Each number is 200 + 30 x the weight over its row's rms, rounded and kept within 0 to 999. Layers, rows and columns count from 0. The size before them is the row's rms in percent of the matrix's.

# up: layer 13 MLP up, 768x192, rms 0.187, rows 636-671, columns 0-95
# down: layer 13 MLP down (transposed), 768x192, rms 0.298, rows 636-671, columns 0-95
up636,104,228,240,186,195,221,167,193,163,210,222,229,139,138,190,203,172,212,224,199,237,180,279,171,176,246,190,204,204,238,144,197,208,233,158,196,193,211,218,181,208,190,189,208,215,219,185,221,242,111,187,168,169,208,208,244,204,225,192,204,157,179,207,254,180,193,220,232,246,224,227,246,254,186,195,178,198,184,253,162,185,214,235,249,205,187,224,243,192,197,218,136,160,138,220,248,214
down636,102,268,239,190,213,180,197,185,217,208,200,185,166,228,196,180,166,167,161,237,213,217,152,181,201,155,189,201,169,190,211,185,249,173,224,217,231,233,221,234,165,195,227,172,195,236,216,286,200,119,159,187,175,198,218,175,165,199,160,233,230,229,187,187,174,187,197,249,148,178,274,206,200,179,198,192,159,218,209,179,155,214,190,189,229,216,190,188,207,250,254,209,156,221,188,215,191
up637,099,206,214,182,204,209,225,223,191,170,170,257,135,195,183,215,189,224,197,193,190,199,239,225,207,221,183,187,251,199,237,186,177,170,213,214,228,227,231,242,211,220,196,247,190,233,180,208,214,212,243,197,242,208,149,204,150,198,166,196,178,171,198,166,210,177,133,191,198,153,186,156,162,198,199,169,232,160,223,197,195,168,246,139,161,155,200,156,189,217,178,198,223,269,212,185,214
down637,103,160,144,198,185,167,176,214,262,143,210,191,194,156,255,182,243,147,270,186,199,171,182,178,154,190,234,217,195,179,206,164,214,158,168,185,180,202,218,215,203,248,183,213,207,213,194,201,199,232,268,231,205,151,173,204,210,182,225,180,171,248,224,207,181,226,226,179,188,242,209,178,200,152,209,239,219,185,174,203,246,117,202,179,138,191,182,180,203,210,206,200,202,212,176,160,135
up638,095,199,192,171,136,143,176,176,185,188,183,212,183,196,197,203,244,193,166,283,223,218,201,203,192,271,221,181,174,191,184,210,190,155,212,189,181,220,246,175,172,198,178,179,208,188,168,196,182,199,269,202,225,215,237,197,222,248,202,177,204,246,158,230,169,162,197,155,225,236,210,205,181,267,140,214,220,273,205,233,237,211,203,225,239,195,209,180,207,147,243,203,201,184,211,208,202
down638,097,137,192,224,199,247,214,188,243,229,219,200,207,203,216,215,207,227,222,183,207,229,190,175,140,223,191,222,204,231,221,236,219,190,198,173,166,200,190,211,223,211,252,156,212,189,198,168,181,197,169,219,193,228,128,212,178,157,139,181,187,156,211,248,181,187,197,166,213,195,241,205,200,170,204,179,219,142,201,155,189,231,228,154,204,212,177,167,257,265,214,150,195,170,175,199,168
up639,099,196,237,190,209,240,165,141,202,190,230,146,174,230,206,211,216,226,196,181,188,191,230,193,182,205,191,181,131,205,144,177,164,204,205,177,200,217,157,181,209,134,198,208,201,222,240,205,217,243,185,183,203,222,182,246,159,204,199,252,189,224,179,199,174,199,187,254,214,151,191,233,116,246,185,189,130,208,179,187,243,162,164,230,142,241,190,213,244,189,164,195,211,177,230,228,139
down639,110,210,176,218,212,192,151,241,210,222,206,204,221,185,198,220,181,154,204,271,186,186,179,188,204,172,226,268,176,208,154,164,168,204,209,80,230,190,170,144,216,119,227,212,154,168,254,197,230,191,232,154,233,214,228,232,238,210,154,184,212,190,164,191,205,140,189,221,207,221,197,185,210,168,207,220,202,201,153,220,193,186,193,184,163,189,217,232,281,210,189,211,203,227,197,185,178
up640,100,167,179,219,239,198,192,141,175,233,145,193,207,209,232,215,246,243,211,222,235,185,242,219,211,158,200,173,200,158,237,206,158,224,241,215,264,191,217,169,179,251,209,143,184,147,190,213,163,206,208,230,214,159,225,223,208,241,204,215,165,217,151,168,218,175,175,183,171,160,222,180,185,176,165,212,201,213,219,244,248,179,207,196,143,199,229,185,186,190,193,221,193,189,201,142,221
down640,109,190,190,197,172,254,229,166,196,212,161,184,231,234,190,175,177,169,198,167,209,215,206,252,189,209,212,239,233,165,201,193,176,197,136,230,177,228,96,203,183,175,189,188,208,185,211,167,163,213,192,86,244,243,212,194,162,205,147,181,168,212,186,212,156,209,186,173,210,235,215,210,237,248,190,207,179,157,257,218,199,171,207,182,210,231,196,217,206,213,182,167,192,161,238,205,209
up641,108,199,201,195,202,135,226,210,185,183,179,204,232,189,216,154,265,228,259,201,169,173,213,199,205,217,188,189,188,198,224,165,239,273,186,159,201,212,186,185,248,195,170,224,213,194,179,216,227,259,238,188,268,124,162,164,220,207,194,201,213,209,151,186,174,177,175,254,203,237,177,239,224,181,229,135,209,243,188,207,177,178,177,208,270,174,204,240,230,165,161,187,221,206,168,248,199
down641,105,191,133,165,221,190,177,156,203,207,233,216,215,191,192,217,173,171,239,153,241,212,131,216,169,164,226,244,112,210,166,166,179,184,218,191,195,209,257,210,225,120,165,182,175,213,131,208,202,226,186,215,216,219,186,209,202,227,206,195,195,190,226,193,154,179,234,175,199,198,185,219,192,223,254,154,200,189,177,201,235,163,200,221,198,140,137,209,134,126,228,186,212,234,184,186,240
up642,104,198,206,217,232,224,230,160,202,251,197,203,166,239,204,218,208,174,207,207,169,208,167,244,230,167,187,136,177,148,192,210,200,232,185,210,209,227,198,175,125,190,198,180,148,218,204,186,203,185,241,204,221,156,187,255,198,168,210,219,171,235,248,164,206,201,183,230,186,196,199,219,183,143,208,214,198,226,218,211,206,136,271,185,177,164,218,182,215,210,186,241,263,186,131,227,193
down642,107,194,188,180,186,201,189,200,141,202,175,183,208,223,221,213,249,184,213,216,183,242,163,220,160,168,180,167,190,179,235,205,220,156,251,212,157,204,275,201,237,192,177,226,193,250,186,215,156,190,178,262,145,226,236,165,214,212,202,289,187,152,181,154,211,238,160,214,277,177,229,276,179,204,163,204,254,202,231,214,197,256,207,214,172,234,172,214,202,212,230,228,179,236,165,201,217
up643,099,198,261,192,232,252,166,186,167,135,228,211,169,181,187,197,213,237,211,167,246,213,168,173,210,220,242,225,152,214,191,148,251,217,212,163,183,237,163,204,159,185,212,201,218,206,168,159,164,177,230,238,274,212,160,248,194,177,205,182,242,245,225,163,227,232,177,263,184,230,215,159,196,195,244,171,211,182,180,176,194,231,203,156,162,220,214,224,195,214,217,188,201,191,210,180,207
down643,103,200,176,175,175,188,189,211,160,270,205,186,193,204,181,225,146,168,218,179,213,141,160,199,269,163,224,233,210,190,214,225,198,204,226,221,158,201,259,189,178,219,240,187,203,201,192,220,166,195,189,252,213,205,161,200,182,205,211,200,191,285,165,226,243,169,205,159,190,146,250,182,222,247,153,205,160,224,186,213,209,271,161,206,251,175,149,210,182,215,199,160,218,252,237,193,195
up644,102,195,225,120,167,224,208,226,229,183,223,249,202,179,198,205,195,152,180,182,156,183,283,154,193,190,156,244,230,240,163,180,198,266,211,177,310,184,186,146,254,201,222,163,196,195,198,204,239,177,208,202,166,244,173,222,173,204,207,257,224,208,231,203,162,124,191,183,225,218,248,215,218,201,287,230,167,251,210,237,167,235,161,209,232,187,165,187,185,163,195,181,204,198,187,169,182
down644,101,158,210,159,215,181,184,220,168,162,192,193,184,244,217,239,213,201,217,215,144,199,184,129,218,202,201,269,177,193,173,255,159,167,247,194,211,181,161,200,238,170,229,157,151,200,230,239,204,200,222,150,202,211,287,234,232,131,192,181,150,153,200,189,193,234,192,206,159,223,240,193,215,241,195,193,157,143,235,158,189,196,221,222,176,203,225,232,175,211,234,211,175,198,164,228,227
up645,094,222,199,175,136,180,193,182,167,245,251,188,209,231,241,201,192,246,187,217,221,180,158,183,216,225,147,193,184,234,201,195,187,179,198,161,230,232,194,249,213,205,225,170,229,199,200,210,225,229,211,163,196,203,247,193,169,171,202,200,180,155,203,182,225,218,192,203,162,248,280,167,189,211,207,248,235,191,187,141,149,171,175,173,189,220,221,191,155,267,201,184,117,201,202,219,192
down645,092,193,253,201,237,187,235,222,200,198,207,166,216,160,197,179,208,181,206,218,246,200,185,189,162,238,186,195,175,177,130,219,220,221,157,225,141,126,227,190,227,232,154,185,157,209,223,199,198,186,180,217,270,200,229,187,197,161,213,203,213,181,186,200,208,206,208,204,231,214,190,201,201,194,211,220,206,143,178,236,190,205,193,210,177,188,200,140,178,184,198,228,218,179,181,216,223
up646,102,189,202,198,192,173,173,212,213,248,180,201,204,194,178,180,217,251,233,237,206,195,206,163,212,187,194,188,145,246,187,231,199,168,202,222,227,236,232,213,241,225,188,259,229,194,287,219,211,175,181,121,189,249,209,138,151,187,181,227,171,216,180,213,158,149,238,196,197,228,182,194,217,205,190,240,182,163,182,185,194,228,186,167,202,188,228,239,214,243,187,203,285,210,176,223,197
down646,092,200,211,223,191,186,202,211,156,237,213,259,204,182,191,218,188,182,190,200,195,172,178,191,221,108,201,220,186,196,212,229,215,239,197,179,242,230,219,197,196,185,157,181,192,225,233,220,190,137,202,253,198,201,218,216,226,146,237,192,158,208,157,214,187,230,181,218,221,204,242,207,234,177,212,186,216,152,176,226,199,194,254,156,169,237,218,206,176,217,185,156,342,209,204,185,217
up647,098,187,186,131,200,182,192,166,205,181,167,197,179,215,263,198,177,170,243,203,144,216,214,220,244,199,213,191,243,227,209,243,211,172,192,206,216,175,226,182,142,178,202,222,220,154,131,219,188,183,185,156,146,174,233,178,211,237,153,182,233,190,192,207,271,179,229,185,131,219,195,183,228,199,207,175,180,213,236,149,216,194,164,243,246,203,208,196,207,202,234,188,186,205,154,219,253
down647,103,178,204,227,172,186,210,191,195,171,205,204,195,163,182,203,214,222,245,197,212,166,206,252,192,182,202,157,182,131,240,219,226,213,204,165,195,210,212,174,145,212,201,181,177,203,206,196,173,193,206,214,247,208,164,193,165,224,208,228,187,196,209,204,146,232,192,168,221,155,152,254,238,179,246,170,205,211,240,207,198,236,240,226,261,208,199,132,254,197,133,236,183,213,194,212,243
up648,100,203,241,213,203,209,176,189,217,177,220,206,207,203,231,143,168,207,208,120,202,192,262,145,242,199,180,218,232,206,256,148,212,193,192,210,195,205,181,231,180,259,192,216,218,220,237,220,152,188,194,156,207,115,198,220,174,229,148,190,186,216,236,244,147,206,165,185,210,192,192,128,204,214,222,185,207,230,207,180,217,200,218,230,210,221,191,196,177,222,175,183,224,233,182,176,211
down648,092,233,150,185,185,147,195,166,189,190,202,218,221,169,181,176,212,209,223,224,235,245,200,168,189,231,198,195,184,213,218,202,206,175,160,239,154,201,130,155,195,185,199,214,216,174,208,251,247,230,204,235,170,194,192,170,156,212,192,136,178,136,222,191,213,210,202,176,184,212,234,172,117,169,188,227,218,235,191,180,200,124,199,258,271,239,174,190,206,259,219,185,232,127,195,224,236
up649,097,188,203,158,206,223,219,125,166,257,205,188,184,223,198,190,114,242,180,247,269,218,225,183,210,147,200,143,148,200,211,218,178,199,184,235,201,163,225,255,189,163,251,202,182,235,175,233,181,198,166,200,196,177,187,153,254,186,217,199,154,209,185,235,156,230,241,185,237,243,174,223,232,178,159,232,204,198,184,226,228,195,176,216,201,216,201,233,234,205,200,151,191,173,208,176,213
down649,086,210,236,270,147,193,178,198,255,243,228,262,184,206,127,206,186,207,225,209,188,231,236,194,197,196,201,194,212,250,214,138,191,202,179,160,239,223,192,230,183,143,233,221,196,158,199,223,201,213,202,181,244,172,198,239,177,232,223,246,229,235,172,180,218,188,160,242,159,176,228,154,186,232,236,215,227,230,197,215,220,164,219,182,182,195,242,229,197,205,147,197,198,177,219,171,240
up650,098,192,221,228,174,159,208,203,199,174,220,215,228,207,203,169,215,247,178,182,213,246,184,214,157,233,171,191,247,226,212,246,254,182,226,158,174,183,131,177,222,243,222,185,167,201,218,170,216,192,240,195,247,209,186,175,244,172,240,203,159,224,201,226,200,189,181,227,253,212,174,190,271,258,225,129,197,239,219,229,161,201,199,180,161,192,216,220,163,190,241,186,178,195,275,130,216
down650,101,162,213,152,162,148,198,229,206,188,203,229,143,202,200,177,213,202,210,197,198,195,196,180,175,186,180,180,209,216,190,152,200,204,193,242,195,138,167,239,141,193,203,217,166,201,239,230,223,168,170,174,189,170,223,168,215,243,215,246,181,234,176,147,192,253,175,189,147,172,203,185,206,178,185,232,204,177,201,217,214,254,193,219,210,237,238,153,187,228,168,212,181,230,202,217,183
up651,105,192,238,215,244,195,198,192,191,230,195,236,216,222,264,146,232,191,213,184,189,261,220,182,242,175,185,169,137,204,212,195,241,205,148,235,207,249,212,168,174,208,222,178,194,182,235,147,188,150,172,234,198,216,200,149,168,213,214,183,194,189,252,201,208,176,211,264,186,207,112,158,246,198,211,148,228,217,197,173,227,205,222,172,135,239,169,185,180,170,198,195,166,192,235,261,219
down651,103,181,197,156,236,237,207,189,279,158,143,244,215,177,247,201,252,184,211,129,199,167,250,209,202,202,197,259,236,204,138,200,152,228,167,198,225,217,215,248,177,242,181,172,231,192,173,223,249,201,219,190,175,241,175,200,222,224,228,168,186,209,219,204,183,213,248,198,218,207,173,184,192,268,219,158,196,178,161,206,210,191,196,210,203,178,200,192,208,217,218,228,192,178,189,192,160
up652,094,177,171,183,189,207,186,229,157,195,190,232,172,191,189,203,218,191,251,167,157,295,208,222,248,214,227,217,198,200,193,186,197,199,177,212,192,230,214,228,194,195,242,195,159,170,168,206,171,212,229,150,265,194,232,176,219,185,207,199,199,205,167,182,165,216,249,194,204,156,154,207,226,175,236,203,273,185,255,254,199,252,165,206,214,190,196,186,205,177,168,213,236,174,160,234,163
down652,088,210,236,202,184,184,237,173,189,176,237,207,187,175,200,196,219,164,229,174,215,209,222,210,183,179,159,203,173,174,222,204,197,200,180,233,179,204,197,192,178,199,203,204,217,194,151,203,256,163,205,242,153,199,164,181,180,218,141,199,239,176,170,211,160,239,227,182,189,179,242,179,221,247,173,268,159,223,181,138,171,218,176,192,215,195,197,169,193,200,216,204,259,220,176,186,191
up653,112,229,165,211,202,240,204,179,182,181,204,191,135,138,155,184,121,208,226,187,241,191,203,182,205,198,195,216,169,202,198,209,212,198,185,189,251,234,174,175,178,199,254,148,236,190,168,231,218,190,251,188,181,179,169,245,205,156,234,220,187,205,190,182,191,190,168,185,175,208,164,175,199,214,183,174,213,145,184,229,217,182,200,200,220,238,180,235,245,255,249,128,226,233,218,213,193
down653,108,221,166,200,215,262,221,281,258,200,223,201,212,181,187,199,212,217,237,152,291,195,179,204,218,163,250,211,189,218,222,172,205,202,240,187,171,209,197,207,227,162,194,248,223,194,175,213,216,205,234,159,191,190,198,239,254,246,175,174,145,180,267,205,212,213,250,175,198,256,241,202,223,213,162,236,195,204,187,194,161,245,172,192,189,227,176,201,228,204,206,138,268,195,170,212,220
up654,098,149,150,180,185,151,191,207,214,198,179,210,193,237,199,179,201,209,158,236,200,242,157,218,220,190,119,224,154,190,166,188,199,221,181,239,218,209,210,203,221,216,171,187,190,255,226,220,203,227,232,204,235,248,175,180,157,188,172,156,182,225,209,198,217,205,196,174,241,242,223,158,160,218,112,270,233,226,212,298,231,180,222,156,233,208,174,219,197,198,194,237,258,196,220,248,175
down654,094,229,217,216,191,182,149,231,217,173,226,205,209,190,224,225,170,263,178,225,219,211,235,160,185,199,192,159,235,200,148,217,227,220,249,158,270,184,178,202,208,152,124,247,214,201,148,186,183,223,136,218,187,194,208,205,182,158,217,285,196,170,140,184,174,163,187,218,176,184,195,192,197,219,194,157,130,184,145,152,142,239,193,227,150,190,218,169,254,187,200,176,206,179,246,171,166
up655,099,167,211,179,225,203,199,215,209,236,139,206,156,216,212,181,200,236,149,217,180,197,207,208,147,233,187,214,201,174,212,179,242,212,207,165,204,166,210,239,230,225,200,204,218,167,225,231,182,150,217,159,187,133,151,180,204,185,175,166,211,196,223,127,149,220,232,198,236,175,166,147,162,226,191,195,222,231,233,174,220,161,185,178,219,239,193,189,181,175,229,174,162,174,184,222,222
down655,099,204,192,192,254,188,209,211,224,175,222,195,205,173,171,223,238,177,237,161,201,140,190,207,212,195,172,139,157,191,258,162,157,225,181,233,213,222,211,198,203,245,235,233,188,195,180,206,181,191,185,183,203,213,189,209,173,185,192,177,224,180,189,199,203,202,149,205,167,175,191,218,209,151,207,157,193,189,210,213,158,181,167,165,161,236,222,183,162,204,190,293,128,192,242,220,145
up656,109,223,212,197,214,187,232,223,182,166,157,186,232,222,248,178,189,205,194,127,219,164,207,173,223,173,230,139,195,217,233,222,252,173,163,187,262,224,244,229,269,163,190,171,197,153,208,204,201,194,178,194,190,187,184,211,181,182,226,182,180,228,230,259,159,212,140,244,194,171,172,220,235,262,215,166,222,196,217,250,217,251,200,194,168,199,220,242,196,196,194,183,194,231,154,164,215
down656,107,172,182,210,173,169,220,211,213,186,165,223,207,266,221,213,191,217,168,186,258,246,221,168,242,208,155,187,214,211,204,228,186,214,186,176,164,210,212,228,184,196,169,202,213,174,190,151,207,233,199,149,154,252,227,173,234,213,163,223,157,222,215,178,202,272,165,197,172,118,159,178,182,174,235,220,249,188,227,218,197,216,240,199,194,197,198,242,271,212,226,187,232,176,188,208,238
up657,101,228,222,217,198,215,236,258,183,203,179,218,209,238,212,238,230,182,143,230,205,192,245,217,154,214,165,201,228,239,266,133,234,202,202,213,251,260,200,250,210,217,162,218,227,205,179,177,159,216,170,192,187,261,216,170,219,167,144,204,213,183,208,157,191,151,229,177,167,150,208,168,216,171,210,212,206,160,231,166,230,244,255,160,193,219,223,190,221,216,183,199,219,174,224,212,202
down657,106,198,193,185,137,217,169,176,189,190,156,147,185,215,202,214,199,210,175,134,204,230,185,204,307,178,230,205,177,166,230,223,159,203,203,196,194,209,236,209,186,190,185,226,233,185,268,228,232,154,160,194,177,221,188,250,218,214,241,188,137,232,243,219,171,233,233,177,211,183,206,132,228,215,143,236,209,198,185,181,244,202,145,217,220,196,218,248,172,192,218,216,238,216,218,220,191
up658,091,160,198,230,184,214,207,193,203,214,222,189,251,202,208,224,185,175,284,236,209,176,190,164,190,170,141,221,196,224,175,185,273,165,239,184,213,214,203,192,205,189,210,160,231,187,234,136,171,236,218,237,176,206,182,176,256,197,222,233,217,185,198,183,211,143,177,240,167,243,208,220,179,241,213,169,137,212,219,191,149,162,215,235,164,246,207,187,202,216,218,201,160,240,216,181,219
down658,093,162,164,223,186,181,225,214,137,255,159,207,176,225,206,234,159,251,191,161,137,214,230,163,229,191,173,164,193,248,176,216,244,186,213,213,218,237,241,140,193,164,218,227,231,162,183,194,199,158,188,184,163,189,214,186,205,209,206,130,157,162,186,201,237,142,161,175,152,182,215,221,315,235,173,253,200,191,268,191,197,170,185,242,179,227,232,228,210,195,191,179,227,182,211,188,233
up659,093,237,182,199,187,183,185,210,234,211,256,257,252,195,236,253,224,195,147,168,217,213,217,204,235,195,199,175,194,226,212,191,147,243,157,227,186,147,187,259,188,225,237,196,139,229,194,185,205,241,224,274,218,175,234,166,208,205,205,190,158,240,192,200,221,138,210,240,242,233,191,208,211,190,129,206,213,138,190,206,238,152,185,182,158,161,235,218,261,195,205,154,215,146,195,204,212
down659,092,217,181,238,197,182,172,210,248,192,178,185,231,177,166,154,200,128,156,180,198,167,210,172,248,212,172,213,221,214,182,228,237,203,202,217,191,167,221,215,189,208,158,257,238,181,237,136,192,219,188,211,215,150,125,228,251,183,219,245,207,182,213,275,221,203,179,141,202,256,215,193,222,232,180,188,218,186,208,203,241,217,173,140,166,215,192,190,176,231,212,201,205,205,194,167,136
up660,100,220,158,211,187,227,228,177,196,195,213,170,179,211,191,195,207,210,172,218,214,196,196,195,227,220,214,168,209,259,222,159,232,151,253,171,207,240,197,134,233,201,111,212,185,249,213,177,175,249,235,200,273,173,214,215,208,175,206,177,140,241,240,204,200,190,166,176,207,252,201,248,200,247,175,217,193,171,199,178,211,251,236,186,215,209,195,190,205,189,146,209,219,189,186,138,218
down660,104,177,220,207,221,221,225,163,154,193,244,181,189,170,227,254,225,187,190,167,232,208,190,177,228,165,179,184,157,193,220,178,223,255,231,199,229,148,215,217,150,200,247,195,162,149,228,187,195,223,183,207,197,221,189,183,159,181,177,277,237,222,207,236,230,181,251,238,229,185,249,177,178,210,203,199,212,195,199,152,204,257,200,251,226,221,216,210,199,193,185,182,200,180,209,217,195
up661,092,209,206,211,190,212,151,199,186,199,168,188,162,158,221,241,156,241,189,178,161,176,171,158,212,191,140,213,199,199,211,145,201,246,144,255,193,204,175,241,206,201,179,238,250,241,172,227,203,206,114,225,196,196,202,160,230,217,194,169,163,214,132,202,198,170,180,226,160,236,183,197,161,195,157,224,189,209,215,216,160,187,215,199,234,211,190,221,229,200,211,156,225,133,204,258,191
down661,093,229,225,163,226,161,211,261,209,197,214,225,304,201,218,223,188,169,207,194,186,205,219,170,204,222,225,119,192,166,185,158,154,223,219,198,180,211,151,231,171,220,196,206,201,228,209,216,202,185,178,173,203,210,216,159,203,170,197,146,237,242,209,185,161,182,167,194,159,275,196,173,192,168,210,220,197,188,212,186,173,175,176,198,199,203,180,196,238,170,212,156,145,165,196,177,232
up662,096,204,186,232,149,203,205,167,259,187,233,206,168,165,187,207,184,238,192,250,234,249,166,189,199,193,235,190,194,244,182,252,193,186,252,147,219,229,249,219,239,184,202,246,162,217,225,171,163,213,207,167,225,192,247,195,143,181,171,213,193,249,171,246,202,182,216,184,147,209,173,207,176,205,238,206,226,306,178,173,202,223,192,197,152,214,193,184,226,175,176,151,231,211,195,259,227
down662,103,197,195,173,184,179,224,190,177,203,205,214,202,145,221,175,198,164,174,201,237,175,150,208,207,198,186,161,222,170,135,203,221,195,201,263,255,224,190,152,212,203,200,216,133,201,195,262,199,197,209,262,232,185,238,197,177,208,235,210,197,198,149,162,242,184,155,165,238,173,186,244,244,125,191,194,200,211,139,194,204,186,235,202,180,227,172,176,144,195,204,137,201,166,239,198,168
up663,107,174,202,161,227,243,191,179,206,214,150,230,211,217,159,222,193,231,171,230,209,211,209,178,192,207,202,202,175,243,219,175,209,198,162,160,208,193,228,164,155,229,254,201,176,252,170,285,199,226,178,188,189,185,194,186,154,199,211,210,190,245,226,224,169,172,206,228,201,239,205,197,214,131,206,175,167,159,215,198,190,223,205,309,155,215,160,188,195,219,151,211,186,241,233,140,227
down663,097,172,202,209,158,193,192,180,203,216,185,191,166,172,212,210,178,207,154,232,212,197,227,139,195,158,150,199,218,174,210,193,162,240,182,188,215,186,222,157,217,175,171,204,223,195,226,185,201,221,201,222,196,192,220,227,224,220,178,220,125,204,197,201,206,236,235,193,149,209,167,195,216,175,174,244,221,212,220,237,215,210,203,217,137,191,134,212,249,179,132,230,191,184,225,205,242
up664,106,150,161,191,207,216,225,170,213,146,173,171,109,197,184,184,165,138,232,202,137,222,186,223,206,194,224,183,216,209,138,188,219,164,229,252,220,234,199,159,198,238,204,191,190,233,184,173,207,194,238,143,208,204,199,197,209,199,214,244,160,141,206,194,182,188,129,203,191,196,141,147,222,214,237,247,206,215,248,233,234,202,191,204,154,227,214,181,254,187,184,261,201,170,174,189,153
down664,096,234,188,211,219,189,176,274,130,194,199,201,212,232,208,170,183,262,158,170,158,198,233,199,192,192,229,212,212,262,208,181,166,209,212,190,195,197,191,221,245,202,218,140,142,194,196,164,199,205,185,224,201,201,203,194,158,168,175,210,208,162,183,211,241,199,220,207,191,175,165,253,183,204,223,221,191,178,216,145,216,224,232,196,241,197,164,193,177,163,213,218,248,231,181,183,242
up665,098,249,247,177,196,170,235,206,200,173,257,188,209,246,210,234,227,220,226,208,209,187,210,187,219,215,247,192,169,208,260,242,242,239,204,220,201,247,195,216,192,149,217,228,218,198,170,222,201,242,210,254,177,191,240,180,166,234,224,188,190,210,202,198,211,249,174,261,160,163,173,184,205,212,124,221,239,220,209,185,182,158,189,148,201,211,256,164,171,203,230,208,161,194,205,224,174
down665,099,191,158,217,193,218,194,172,208,199,186,234,258,162,198,167,223,224,188,202,151,216,255,188,158,154,227,230,208,194,200,232,156,227,195,194,160,221,156,252,210,227,233,163,251,189,244,191,239,189,168,240,189,206,194,229,255,210,194,210,279,207,184,192,173,176,247,222,231,143,185,168,216,206,252,188,192,195,197,155,182,159,212,208,111,203,236,205,203,219,225,167,189,199,176,231,190
up666,092,222,201,227,139,262,246,203,221,195,271,208,213,178,133,271,206,226,157,179,178,208,191,211,188,175,222,163,202,228,193,180,263,142,206,198,209,160,193,201,189,210,254,195,191,212,220,189,216,143,230,217,205,219,205,216,147,192,274,145,156,195,233,202,230,171,192,231,194,179,220,161,190,220,142,165,208,229,206,190,138,161,190,199,179,192,189,164,222,168,177,199,155,204,217,197,225
down666,094,174,202,172,231,179,189,172,155,167,195,208,232,227,235,202,248,198,189,210,241,177,141,218,136,236,178,215,185,204,185,150,142,227,162,203,184,146,219,178,212,175,180,204,213,196,204,258,134,190,174,194,198,229,207,181,208,203,177,157,183,227,184,225,238,180,218,243,251,204,204,178,207,261,188,255,141,216,271,217,226,141,221,217,179,254,204,194,193,164,202,181,192,214,194,221,148
up667,099,211,200,200,205,168,149,217,155,230,219,220,169,221,228,167,204,195,199,187,142,163,224,193,246,206,242,167,149,174,215,221,201,153,223,236,244,204,239,184,229,190,217,204,216,173,220,235,200,165,196,201,188,224,184,192,203,183,183,157,200,199,180,256,201,146,206,156,188,205,178,165,258,243,219,196,254,185,188,198,214,225,155,197,199,192,194,204,207,217,230,137,239,149,159,216,172
down667,093,161,242,178,199,181,240,205,261,177,246,178,182,152,207,171,197,195,230,181,218,213,173,209,211,164,196,156,215,195,217,170,204,148,196,267,160,186,177,174,183,189,200,191,180,186,232,170,192,178,205,175,184,256,155,231,196,199,177,194,201,225,254,165,238,195,199,209,170,228,160,171,178,183,203,189,203,134,238,263,228,178,180,209,185,138,218,193,142,222,256,149,182,211,206,203,208
up668,092,253,157,162,214,187,258,163,266,185,203,137,221,195,219,189,214,174,204,202,214,199,218,163,183,228,171,212,161,230,189,242,217,167,149,216,166,175,228,184,258,229,151,231,261,176,172,174,165,222,150,207,216,196,186,228,221,236,190,197,199,238,173,205,170,205,175,190,175,233,168,185,225,241,213,200,216,184,201,237,203,165,156,253,223,200,198,262,213,179,132,216,153,193,261,207,183
down668,093,228,203,189,230,204,197,209,224,141,202,231,201,226,179,186,241,206,198,233,180,190,224,208,183,179,224,163,183,239,250,193,217,169,188,209,204,184,209,200,160,188,245,207,267,202,205,230,224,188,166,171,223,189,208,164,179,230,226,209,204,169,204,229,250,164,191,242,198,188,192,190,170,244,193,206,203,197,230,177,213,194,216,241,228,207,183,242,182,258,191,278,123,229,180,220,210
up669,103,183,216,207,186,182,185,206,180,185,260,227,218,184,204,210,223,191,247,178,156,201,246,205,157,251,219,215,135,172,203,192,215,193,180,187,177,200,238,245,253,205,203,199,157,213,239,252,216,178,213,142,208,204,184,159,240,185,155,216,166,178,210,201,171,203,176,198,194,206,223,215,237,143,189,224,187,158,198,207,200,183,178,193,204,266,199,199,211,201,237,189,202,236,209,232,206
down669,103,165,218,190,213,283,243,247,192,206,176,224,165,225,223,198,221,191,188,148,160,212,172,194,198,221,181,257,190,204,188,241,201,165,215,194,221,212,215,147,201,229,206,188,138,139,234,195,219,189,217,171,210,203,220,188,167,177,110,219,230,211,166,146,235,268,198,254,203,213,155,211,206,186,231,173,233,207,223,199,182,174,222,226,199,207,221,136,278,212,187,211,201,170,255,159,191
up670,099,204,203,157,187,251,198,212,250,139,240,171,152,227,210,204,190,191,175,169,203,186,186,199,233,180,213,210,227,305,194,178,219,151,181,208,230,206,222,203,230,185,188,229,190,232,197,220,199,234,154,149,239,226,246,136,213,215,190,175,225,191,193,218,214,170,224,136,187,162,155,137,219,210,257,199,181,200,197,188,238,225,168,211,163,179,222,196,184,241,196,163,225,166,166,218,141
down670,101,163,233,209,216,138,264,215,200,204,188,185,170,183,204,187,231,210,221,237,183,217,204,213,189,249,203,197,193,153,223,187,179,218,207,192,190,237,240,151,196,141,189,218,259,190,163,241,196,160,221,211,185,205,185,206,177,238,153,187,152,216,212,208,224,162,221,171,185,196,183,202,244,181,217,194,222,250,231,179,174,244,229,245,160,173,152,227,249,206,210,231,215,165,163,238,206
up671,102,220,148,212,282,158,201,199,223,248,218,177,156,170,140,223,228,267,250,242,163,201,148,159,182,183,186,186,179,190,181,276,181,208,189,225,206,250,170,203,168,203,189,196,172,205,172,174,189,164,236,209,209,194,217,166,183,241,186,204,226,207,226,198,250,252,137,205,207,163,213,162,165,180,166,188,212,174,192,190,216,197,197,169,185,261,179,152,187,164,186,190,215,200,205,184,192
down671,099,204,220,217,208,214,210,170,146,230,203,240,232,172,192,205,205,224,212,184,193,175,228,249,205,210,180,248,201,176,206,202,247,238,213,176,263,172,203,264,213,252,202,239,252,156,204,136,221,206,172,158,212,223,188,217,218,199,203,179,256,200,215,212,179,252,167,176,199,200,231,172,229,188,257,249,197,173,265,260,237,220,188,157,211,178,250,200,227,243,150,245,200,220,184,207,136